Each number is 200 + 40 x the weight over its row's rms, rounded and kept within 0 to 999. Layers, rows and columns count from 0. The size before them is the row's rms in percent of the matrix's.

# layer 3 attention query, 384x768, rms 0.0725, rows 27-34, columns 512-767
077,237,179,206,183,218,195,207,208,240,246,164,195,148,154,235,239,188,198,160,238,253,196,167,314,160,247,239,209,216,192,190,193,147,191,165,220,150,241,252,169,136,300,168,205,155,215,192,215,176,249,178,202,214,226,142,125,254,242,224,209,208,213,178,166,149,139,160,205,206,183,177,233,246,178,200,216,161,238,146,204,164,137,242,225,242,150,142,179,223,212,202,165,227,142,214,147,299,236,197,198,239,187,174,206,151,196,221,191,152,74,118,183,184,170,259,257,136,212,187,257,214,114,196,242,151,278,186,174,252,186,136,225,194,264,191,181,173,196,205,266,179,217,225,205,294,191,254,216,217,251,188,157,162,255,225,224,238,199,186,211,182,222,264,112,150,227,198,191,266,200,177,196,213,191,231,302,166,156,191,193,154,191,195,237,170,140,191,200,187,214,155,243,199,166,151,161,261,220,214,155,241,262,227,185,206,160,228,179,168,223,188,155,235,230,143,196,158,219,236,146,169,244,180,234,181,184,204,138,198,212,105,159,192,198,157,205,221,183,187,259,200,231,155,232,194,122,195,175,125,247,254,121,167,186,224,208
090,171,229,174,246,250,157,250,183,230,144,226,132,193,210,159,190,202,195,184,227,178,184,202,229,233,162,221,238,175,240,244,158,199,166,182,213,221,176,234,214,274,210,175,235,246,216,210,142,208,236,160,251,232,189,157,169,253,201,108,184,154,206,149,150,173,219,164,171,205,239,206,269,210,239,225,159,261,215,131,154,267,194,207,149,168,161,156,264,145,207,126,185,308,230,245,186,204,162,136,188,216,199,206,136,168,186,237,202,119,163,206,154,208,210,231,251,224,247,215,224,179,230,227,183,274,180,199,256,238,208,234,249,210,175,185,171,97,131,192,189,207,171,212,205,224,220,230,237,252,219,276,212,192,245,202,208,266,232,190,156,240,134,223,283,206,221,193,152,207,188,252,188,180,140,187,218,191,198,208,293,253,244,204,191,170,270,185,201,283,227,174,207,187,179,150,166,144,173,184,145,200,150,158,204,215,237,178,183,159,196,241,244,220,144,179,230,147,214,263,163,177,182,217,194,325,170,261,177,204,177,170,145,152,205,268,139,166,218,157,146,219,166,210,225,198,153,294,117,137,244,202,145,177,208,251,167
094,214,190,214,167,169,202,200,189,187,217,244,166,158,150,250,134,182,249,179,233,201,153,202,187,199,228,141,205,185,185,90,153,172,179,252,270,102,172,172,215,225,170,184,282,174,174,190,172,193,240,233,304,219,173,124,263,217,217,121,218,245,184,166,209,268,186,255,232,216,196,212,165,135,202,160,259,201,193,162,213,169,155,127,166,223,168,130,208,171,229,208,213,144,173,244,217,240,179,195,205,203,261,198,176,199,241,137,271,192,196,262,209,194,158,210,183,176,219,208,161,182,176,217,303,190,216,273,194,155,219,154,196,188,207,237,207,164,209,175,51,127,216,181,149,279,178,162,222,206,289,223,177,230,196,225,234,145,201,215,183,126,222,221,234,229,241,220,181,139,182,242,219,238,207,216,86,231,234,184,233,193,215,113,195,160,142,178,206,100,156,289,174,120,159,187,228,218,257,142,183,252,230,168,165,201,253,208,204,172,212,226,243,210,165,160,224,227,169,204,243,186,178,219,214,171,152,283,138,191,231,162,171,230,205,206,210,168,148,164,221,167,207,169,227,220,243,212,169,220,237,145,115,187,186,171,188
090,242,216,207,230,256,288,238,169,175,220,193,153,204,221,174,165,213,206,261,208,224,191,172,186,204,237,108,195,146,210,205,195,249,204,184,201,200,107,307,234,200,178,191,233,226,157,177,204,239,187,179,234,202,250,219,212,177,210,163,176,199,229,184,215,183,188,202,182,246,150,226,226,238,149,212,222,231,182,134,160,216,233,192,221,160,288,186,208,181,241,165,240,242,220,172,178,184,124,200,189,223,182,215,238,250,192,141,100,205,200,149,210,279,225,169,210,215,199,173,201,228,244,186,258,258,224,250,206,204,212,158,165,195,183,102,224,257,195,205,249,259,217,141,242,172,244,194,234,112,264,196,126,209,250,192,261,222,212,208,146,199,237,244,175,168,213,230,126,192,205,176,168,165,199,216,161,160,225,274,186,200,171,162,234,163,223,147,203,172,234,272,264,204,191,222,303,222,160,200,238,212,141,159,170,208,190,139,173,272,216,244,196,233,207,199,156,155,195,165,122,193,149,272,231,127,183,298,254,286,216,275,246,214,192,206,236,187,185,169,170,197,158,176,190,164,163,147,188,193,171,237,209,262,191,195,225
091,154,191,291,173,139,190,181,205,221,200,245,175,201,180,195,162,184,160,209,170,196,177,268,227,144,171,153,204,165,220,186,186,187,168,249,171,198,190,178,199,211,174,213,185,195,160,175,198,180,267,200,172,167,193,167,237,211,141,258,208,142,195,243,190,204,262,183,220,166,217,218,205,203,213,290,108,206,241,249,201,192,216,217,126,231,243,251,214,195,215,187,231,258,245,200,245,224,173,124,166,197,312,250,252,194,106,221,244,264,164,175,220,206,235,183,150,238,168,185,207,158,219,177,147,257,185,169,132,221,278,164,238,201,245,249,245,275,186,143,200,206,184,151,173,132,104,187,215,233,188,214,181,231,194,185,295,208,235,168,155,220,242,210,236,146,218,204,135,189,227,196,208,229,187,123,149,123,180,211,216,256,245,175,211,184,199,205,242,306,149,166,166,261,194,168,180,226,140,146,171,206,191,238,179,214,263,190,161,204,178,271,257,205,218,224,154,178,183,225,159,209,139,225,143,158,191,240,185,226,204,202,187,179,188,251,207,258,259,160,179,187,136,187,139,267,269,256,281,181,199,222,247,249,207,224,256
093,191,163,205,165,271,199,122,248,206,191,164,191,185,176,202,191,260,160,247,156,213,216,175,187,244,203,173,295,192,228,192,160,287,161,170,212,145,318,210,182,205,144,226,241,220,182,175,180,190,134,131,231,228,203,167,248,247,243,199,99,192,223,203,183,233,256,196,172,252,133,228,195,210,217,161,171,162,165,211,184,259,194,222,202,248,222,163,218,225,182,102,191,113,243,237,200,206,187,215,297,148,163,232,190,216,217,167,216,222,300,254,146,110,243,171,194,181,148,191,252,257,252,157,105,225,197,159,187,216,208,181,177,200,192,181,221,198,197,190,278,266,155,245,251,141,176,215,188,183,153,258,224,191,208,252,196,203,142,212,177,222,268,245,147,187,191,191,158,248,209,177,169,176,185,165,136,193,201,170,228,193,245,285,157,163,219,183,169,209,207,203,282,156,262,229,305,171,162,167,219,138,160,235,233,187,171,171,230,185,198,156,195,257,192,148,319,190,184,198,135,207,258,215,186,201,271,183,198,236,225,203,171,251,187,187,208,191,206,220,133,212,231,169,165,217,216,236,139,209,179,242,135,223,209,243,185
093,246,184,242,191,215,244,220,259,249,156,152,187,178,210,250,171,250,211,269,181,227,158,217,182,263,187,138,159,227,163,79,220,235,243,234,240,212,166,202,230,168,208,222,186,237,242,193,207,320,125,244,183,208,199,123,147,210,174,145,149,197,212,138,246,168,267,212,133,232,175,247,199,213,155,193,227,152,204,207,247,190,171,207,250,194,152,137,188,243,181,111,223,212,234,118,230,244,210,203,134,169,168,151,272,138,221,231,238,187,130,222,118,170,224,234,191,223,201,226,182,172,114,176,120,203,228,235,225,205,240,164,231,207,182,280,269,185,255,216,175,167,213,165,209,209,241,241,235,186,151,254,129,225,196,225,229,203,154,226,200,187,166,154,231,156,205,214,191,191,225,165,208,185,191,167,267,158,151,273,183,167,149,145,170,196,134,281,243,140,189,203,162,189,214,205,203,182,141,259,177,214,158,225,153,227,183,184,127,210,185,213,166,184,226,305,114,207,185,255,127,127,229,276,186,188,207,240,263,199,254,179,186,275,178,179,177,249,205,173,238,206,209,243,221,180,173,188,223,194,213,143,287,113,231,259,117
092,200,246,207,206,219,151,161,189,215,145,222,237,222,267,153,229,191,194,188,218,200,303,189,221,266,118,119,192,220,222,172,142,232,228,190,135,188,244,301,255,307,217,219,164,141,147,188,166,227,232,221,181,254,146,122,184,153,214,177,235,190,128,160,172,226,276,288,234,192,223,253,208,145,169,182,201,198,226,211,194,238,159,224,182,261,223,285,139,214,202,187,179,163,190,177,202,178,236,150,218,189,204,295,174,139,208,179,215,304,241,212,187,237,213,162,255,283,165,151,217,176,157,201,115,198,121,249,206,211,186,237,188,171,160,91,180,169,164,259,173,135,195,200,219,187,184,226,241,241,229,220,199,202,154,153,193,267,242,210,258,222,190,299,150,175,196,206,229,177,204,175,242,167,227,183,225,261,182,163,173,209,236,197,216,153,233,247,219,210,186,253,162,207,220,245,251,156,211,168,150,237,193,233,248,223,197,151,170,164,226,272,217,213,159,247,215,230,191,203,240,198,163,194,192,237,174,197,152,254,168,218,201,183,199,274,209,212,271,198,232,159,202,172,211,216,234,115,251,195,207,195,219,264,155,209,233